config.toml
n_layer = 13
d_model = 64
n_head = 1
n_kv_head = 1
head_dim = 64
d_mlp = 256
vocab_size = 5941
activation = "gelu"
norm = "layernorm"
norm_place = "pre"
norm_eps = 1e-05
positions = "rope"
rope_base = 28300.0
rope_fraction = 0.25
qk_norm = false
attn_scale = 0.125
bias = "all"
tie_embeddings = false
parallel_block = true
init = "normal"
init_std_qkv = 0.0825
init_std_o = 0.102
init_std_up = 0.118
init_std_down = 0.118
optimizer = "muon_hyperball"
lr = 0.00729
beta1 = 0.95
weight_decay = 0.0
lr_head = 0.00962
grad_clip = 1.0
warmup_steps = 200
schedule = "wsd"
decay_fraction = 1.0
decay_shape = "sqrt"
final_lr_fraction = 0.0
batch_tokens = 16384
seq_len = 256
doc_mask = true
z_loss = 1e-05
train_tokens = 144000000
steps = 8790
dataset = "wikipedia_en"
Each number is 50 + 15 x the weight over the matrix's rms, rounded and kept within 0 to 99. Layers, rows and columns count from 0.

# layer 8 MLP up, 256x64, rms 0.117, rows 122-147, columns 0-63
20 38 41 42 68 42 36 60 53 52 71 51 44 41 48 65 16 72 75 26 62 54 49 72 30 43 19 52 63 60 65 57 51 59 74 44 45 66 48 10 38 38 64 40 49 42 50 30 83 66 48 65 68 48 64 23 32 53 58 47 60 52 48 38
60 44 34 30 32 40 58 61 35 53 22 65 64 80 67 71 44 62 45 62 40 50 69 32 40 54 78 58 51 41 55 44 48 60 56 52 47 54 51 62 38 21 52 61 60 66 46 49 49 54 40 37 65 47 27 52 43 57 62 57 44 36 47 72
49 70 72 32 58 48 47 25 34 67 48 70 31 22 74 21 46 58 63 47 48 56 70 46 29 41 65 64 72 66 67 19 39 74 51 40 60 26 72 46 34 86 49 43 37 65 56 36 86 51 29 40 27 42 73 68 62 63 73 51 32 30 47 40
43 40 33 54 49 68 32 42 57 67 51 42 71 41 55 23 41 47 26 64 51 44 73 51 69 43 92 35 25 25 49 22 28 58 35 34 53 38 47 47 52 49 82 48 45 60 70 40 59 41 44 61 51 65 41 78 46 87 75 60 46 55 47 49
62 57 26 48 70 47 51 55 59 51 74 46 62 48 70 44 65 63 86 37 53 56 31 40 47 28 55 46 49 53 43 33 39 55 99 57 26 25 46 60 41 44 37 39 54 31 44 37 58 63 57 27 46 26 79 64 34 31 43 41 60 45 63 58
36 23 39 51 37 48 59 60 30 21 68 42 49 53 60 65 76 52 52 07 60 89 33 30 80 31 87 57 56 38 80 11 64 42 47 35 33 87 43 36 59 79 28 39 59 25 49 27 35 59 66 64 35 38 71 50 36 67 32 46 24 45 62 68
33 38 53 52 54 64 67 78 39 62 55 56 59 35 34 28 45 71 53 55 53 63 44 49 37 57 29 38 48 67 22 47 68 60 24 78 34 76 78 69 37 58 89 26 61 46 31 55 55 50 36 48 49 31 65 54 41 61 38 34 42 40 64 64
34 34 58 27 44 35 61 60 51 26 37 62 69 49 38 29 40 80 55 49 80 44 78 66 14 49 41 49 38 38 57 61 50 56 43 72 49 53 54 37 61 20 57 22 52 70 82 44 35 55 54 34 44 73 43 33 57 61 67 75 49 47 60 53
52 60 58 38 43 83 45 62 47 53 64 63 30 44 52 57 23 75 73 44 67 48 29 78 42 56 51 61 70 34 56 47 75 56 64 66 34 28 47 30 57 48 60 55 34 29 73 42 42 58 16 56 61 54 35 51 61 15 67 64 49 45 43 35
95 45 50 36 75 50 76 58 34 39 57 40 49 60 71 28 75 22 51 29 51 79 33 54 55 40 60 39 42 32 49 62 60 56 34 44 66 43 34 30 58 82 66 40 39 43 54 64 50 69 46 54 62 48 54 48 56 10 44 57 53 31 31 41
38 48 64 55 56 83 57 53 54 33 57 45 55 75 55 62 42 55 59 54 67 40 43 53 51 34 38 17 52 50 70 50 42 58 28 79 22 49 40 55 45 52 57 17 57 37 52 77 15 71 55 51 60 36 52 29 59 72 60 56 34 79 48 61
79 54 27 09 46 57 38 57 38 60 34 36 64 39 78 46 34 57 43 41 46 81 64 34 61 33 70 72 32 30 55 36 47 50 54 28 56 26 46 61 68 25 76 70 54 35 55 63 56 86 58 19 63 75 60 62 52 32 77 31 51 40 29 39
39 64 51 18 53 31 52 39 41 37 63 48 50 54 56 42 44 36 39 52 56 70 51 49 53 52 57 48 47 59 58 35 81 51 26 68 67 48 71 47 69 69 48 71 92 48 37 52 10 76 19 66 48 44 33 58 39 73 54 19 47 50 47 57
62 39 52 39 29 46 63 59 24 59 76 56 92 56 27 44 39 30 58 37 21 36 55 71 69 50 46 67 71 40 58 51 48 76 64 41 30 42 64 41 35 38 53 42 56 37 11 52 31 49 60 50 62 57 52 53 61 44 56 49 63 50 52 54
61 71 40 67 41 42 80 66 53 51 58 69 65 24 54 46 45 61 33 44 50 43 57 37 39 32 35 61 35 49 37 48 38 30 42 54 36 29 65 41 14 28 64 53 65 46 77 77 54 75 56 35 50 71 42 43 68 42 48 68 46 55 61 38
37 41 58 42 62 23 52 52 56 59 65 46 66 31 66 60 39 59 39 62 33 54 82 45 57 67 62 47 37 42 50 77 72 38 76 64 33 47 32 50 54 43 62 42 45 45 38 68 59 37 41 50 38 39 45 59 72 51 26 33 43 58 35 25
49 39 25 42 61 44 50 45 61 43 56 53 45 27 74 53 46 23 65 22 43 63 56 69 45 34 59 78 28 81 21 42 69 33 59 53 52 55 60 46 46 58 60 60 70 33 43 45 49 78 37 32 68 65 46 82 38 38 60 35 37 87 58 56
66 32 82 44 31 52 68 58 69 71 34 40 46 56 77 52 25 50 43 53 52 47 78 72 38 46 37 51 77 58 35 39 67 01 32 42 53 54 62 42 32 36 46 47 58 24 70 56 29 61 61 46 61 85 34 46 66 30 53 54 62 43 62 51
26 61 54 58 48 47 36 61 44 57 82 57 66 55 41 46 51 59 60 76 37 43 80 28 52 56 45 62 27 30 50 64 48 62 26 51 48 52 53 23 76 68 34 48 47 60 21 56 62 49 47 31 67 53 54 39 66 59 70 48 56 24 29 48
53 54 46 39 43 59 71 71 30 42 43 43 75 25 55 41 29 39 46 44 79 88 62 84 57 48 35 42 64 51 45 31 58 52 53 35 30 60 53 13 62 43 50 36 40 61 57 62 47 57 63 46 56 57 53 68 51 65 27 47 40 51 53 69
49 40 28 59 46 33 53 52 62 39 73 47 35 67 38 49 37 76 24 51 39 40 49 48 51 25 68 56 77 31 28 07 74 49 54 73 41 59 58 23 71 62 81 26 57 30 69 57 42 51 35 61 61 79 34 33 58 74 45 40 51 36 53 78
70 41 63 29 44 57 57 68 38 37 43 54 40 90 42 70 70 71 68 47 50 50 56 30 53 57 44 59 00 48 57 46 62 19 35 36 42 73 67 40 50 50 70 34 61 51 51 61 37 54 21 58 56 51 57 58 53 39 46 18 49 35 76 60
53 30 35 71 29 62 58 57 50 84 58 69 45 35 54 50 52 31 49 51 45 79 60 37 56 48 32 40 37 51 46 37 52 48 53 81 66 49 40 43 52 57 52 32 41 59 55 68 27 43 47 38 41 49 53 54 43 50 48 67 18 12 76 69
44 44 58 56 55 50 47 52 42 62 45 43 41 53 37 57 48 39 53 15 31 42 43 41 55 48 67 75 42 32 65 65 58 41 45 66 47 68 45 61 45 26 48 46 27 36 36 43 53 40 45 56 55 69 64 72 54 62 55 62 32 40 52 55
33 51 51 32 90 53 35 56 51 68 53 55 75 53 68 28 72 70 70 40 33 58 30 55 49 31 49 63 34 61 67 26 29 22 52 29 59 52 34 41 38 54 58 68 96 42 37 44 35 41 72 52 54 56 34 37 48 46 52 57 52 30 46 99
30 23 46 47 48 55 39 51 67 60 55 58 43 44 49 74 68 51 54 54 52 41 47 53 47 56 32 62 45 32 45 79 56 64 40 54 18 32 41 34 40 27 49 46 67 26 46 69 69 55 45 56 28 76 65 62 32 73 59 45 56 48 45 85
# layer 8 MLP down (transposed), 256x64, rms 0.118, rows 122-146, columns 0-63
74 59 67 61 52 64 61 64 60 40 22 49 48 54 43 53 78 31 27 58 48 44 60 43 60 28 72 39 20 39 21 45 39 28 29 39 58 37 33 71 45 51 38 44 50 57 50 64 40 49 39 29 35 45 50 81 62 66 59 55 49 42 66 47
25 61 65 54 57 53 23 62 36 80 57 39 58 44 36 46 60 49 47 54 60 67 44 60 52 55 43 40 32 78 35 33 50 44 36 45 51 55 49 32 40 46 40 43 39 34 57 74 65 35 34 67 33 53 22 55 51 44 38 52 45 52 58 38
49 54 41 32 44 25 20 41 31 54 64 43 25 41 30 54 65 51 38 66 46 67 39 41 90 75 29 33 54 63 78 55 57 39 60 39 56 22 34 47 49 72 46 46 57 51 50 20 53 47 89 32 62 48 63 38 26 71 61 49 48 38 39 69
53 72 56 65 49 32 49 38 72 52 59 47 54 52 50 44 76 67 34 36 62 49 34 50 70 52 39 29 66 60 39 39 46 44 63 38 51 79 28 70 72 46 39 17 59 67 44 25 62 55 44 62 39 38 32 44 29 54 45 45 56 63 31 53
45 39 68 52 50 30 54 69 40 55 36 34 65 43 44 24 54 60 56 28 70 50 69 37 41 48 60 75 63 42 81 50 18 63 51 33 46 46 51 51 22 81 62 69 34 57 38 50 65 27 45 56 41 44 87 78 39 53 56 65 48 45 77 61
60 50 35 51 28 73 26 29 75 25 32 26 32 82 44 42 61 47 52 72 36 76 28 48 50 61 51 41 45 20 65 59 69 53 48 58 33 38 28 76 57 51 04 84 66 78 20 79 80 64 56 63 59 38 72 50 50 45 46 41 57 68 43 19
31 45 52 41 50 56 43 22 63 25 56 19 24 15 36 49 77 62 37 59 48 74 35 32 48 52 78 61 50 61 36 38 30 28 62 60 56 56 73 47 42 73 62 64 48 81 45 68 53 42 73 47 43 38 46 47 71 30 44 47 68 61 30 41
46 58 59 70 73 53 49 46 55 63 60 34 55 74 59 87 47 22 52 37 18 47 33 29 77 57 59 46 57 49 37 38 44 51 42 29 52 57 50 47 24 69 54 66 49 39 38 43 60 48 38 73 48 32 67 72 37 40 27 43 66 62 53 38
58 54 59 42 48 55 36 45 52 60 24 36 56 38 42 40 68 30 71 58 45 41 58 63 42 69 31 73 28 79 48 52 75 41 50 45 52 44 49 41 47 52 35 66 61 65 56 74 61 63 48 58 33 44 53 35 64 34 55 44 29 19 50 51
13 68 39 77 31 61 22 55 34 78 62 46 27 57 56 54 33 42 65 60 75 48 72 39 59 69 53 40 27 37 62 48 70 54 48 51 30 33 42 48 45 33 31 46 35 42 69 43 66 76 52 67 41 34 37 35 83 86 48 25 52 71 33 42
43 50 33 74 46 37 56 51 44 55 30 48 41 32 40 30 66 32 55 45 55 56 49 67 50 53 51 80 52 63 34 53 51 48 81 42 75 52 63 37 40 64 28 58 48 71 58 39 85 53 34 57 40 41 68 79 47 64 26 47 44 23 43 70
39 46 42 86 71 60 55 61 86 11 78 48 25 61 37 43 56 55 49 48 51 54 58 69 40 75 54 89 54 63 49 56 33 53 62 66 59 54 58 15 34 50 17 58 41 03 53 11 55 23 30 80 73 56 59 35 56 33 34 69 43 72 45 32
48 34 44 50 66 72 37 34 77 50 55 21 97 42 47 42 75 89 30 40 34 38 65 80 38 54 44 56 36 58 37 25 60 59 58 46 53 67 66 53 42 24 12 40 47 54 35 52 52 61 60 36 43 55 59 57 40 33 44 33 52 66 47 46
32 69 22 57 43 57 54 39 80 21 81 56 63 69 69 61 46 57 49 73 38 65 40 56 44 73 61 66 49 55 38 53 51 47 47 31 45 38 59 48 39 44 82 29 46 63 68 52 54 50 32 30 40 59 38 24 54 46 38 50 64 41 67 33
48 35 48 42 70 66 63 48 47 29 59 76 50 25 43 47 37 34 32 61 60 35 64 72 34 24 76 40 32 68 25 56 47 73 01 49 46 49 67 53 52 26 52 41 62 37 48 39 54 96 66 45 51 52 77 56 40 57 45 56 71 52 54 38
51 38 63 45 61 53 32 40 44 32 35 63 31 56 48 59 83 77 51 31 71 55 19 40 41 47 49 61 52 79 54 29 44 76 41 35 31 60 58 62 67 31 35 49 58 41 60 57 45 65 67 54 55 66 70 54 52 33 50 56 73 45 48 44
24 60 41 75 68 36 65 22 58 24 29 24 65 54 38 16 21 41 27 55 34 59 67 30 47 38 61 44 50 79 29 44 54 62 41 70 64 49 39 41 61 40 54 47 60 41 60 53 58 70 45 58 72 68 31 64 66 41 58 52 50 30 65 31
31 73 06 51 40 48 47 38 23 38 50 56 56 54 50 52 60 49 46 37 49 46 54 43 63 50 57 90 21 51 73 56 50 71 56 54 36 39 60 49 91 51 58 69 48 68 27 62 76 49 70 45 44 25 53 66 58 56 53 53 56 43 31 46
64 48 49 34 48 41 59 42 41 67 32 38 39 64 58 62 51 44 35 47 50 52 32 82 48 40 61 44 53 60 21 43 59 54 73 59 36 67 40 66 38 37 71 45 46 49 56 69 30 54 58 73 17 37 56 50 35 42 30 58 36 63 55 78
56 59 51 71 56 49 51 36 68 50 53 28 40 73 49 40 48 54 59 52 43 25 52 62 48 61 56 49 58 58 31 31 47 37 63 77 64 34 59 67 53 30 38 49 60 39 38 16 64 30 48 45 61 47 49 26 56 63 38 44 48 49 48 25
63 26 32 60 50 69 14 31 67 70 65 56 60 51 55 65 47 42 68 58 71 74 46 30 59 29 39 32 59 36 41 56 40 67 34 47 59 44 46 37 56 56 48 50 59 55 38 47 61 24 90 37 44 55 57 33 77 57 46 45 38 71 22 60
57 47 68 80 70 41 19 46 58 42 35 41 40 59 46 44 37 29 72 41 32 58 69 54 23 49 18 50 40 53 55 48 49 75 48 48 49 59 68 74 43 60 54 66 26 43 52 19 44 62 63 48 51 83 59 45 17 57 42 76 78 57 65 40
55 67 61 47 53 58 63 55 38 40 67 46 65 15 48 44 40 51 38 60 61 37 74 46 67 50 58 43 66 58 31 21 65 38 50 26 39 45 38 66 49 49 64 63 46 65 61 18 55 48 51 49 61 33 33 53 50 32 32 33 50 56 65 55
38 46 38 23 60 56 50 55 43 43 64 41 50 58 63 61 71 77 49 89 58 37 14 76 59 58 58 35 61 59 43 45 39 46 40 35 57 46 66 41 27 43 39 60 59 60 52 65 43 64 52 49 41 41 45 24 47 49 38 53 49 75 68 53
52 53 46 52 25 50 74 56 32 43 62 30 30 44 33 64 42 26 24 43 59 50 60 48 64 72 59 36 54 44 47 72 73 73 59 82 43 70 71 63 47 59 35 27 29 71 66 58 56 83 63 49 44 24 63 62 31 50 49 38 41 65 39 13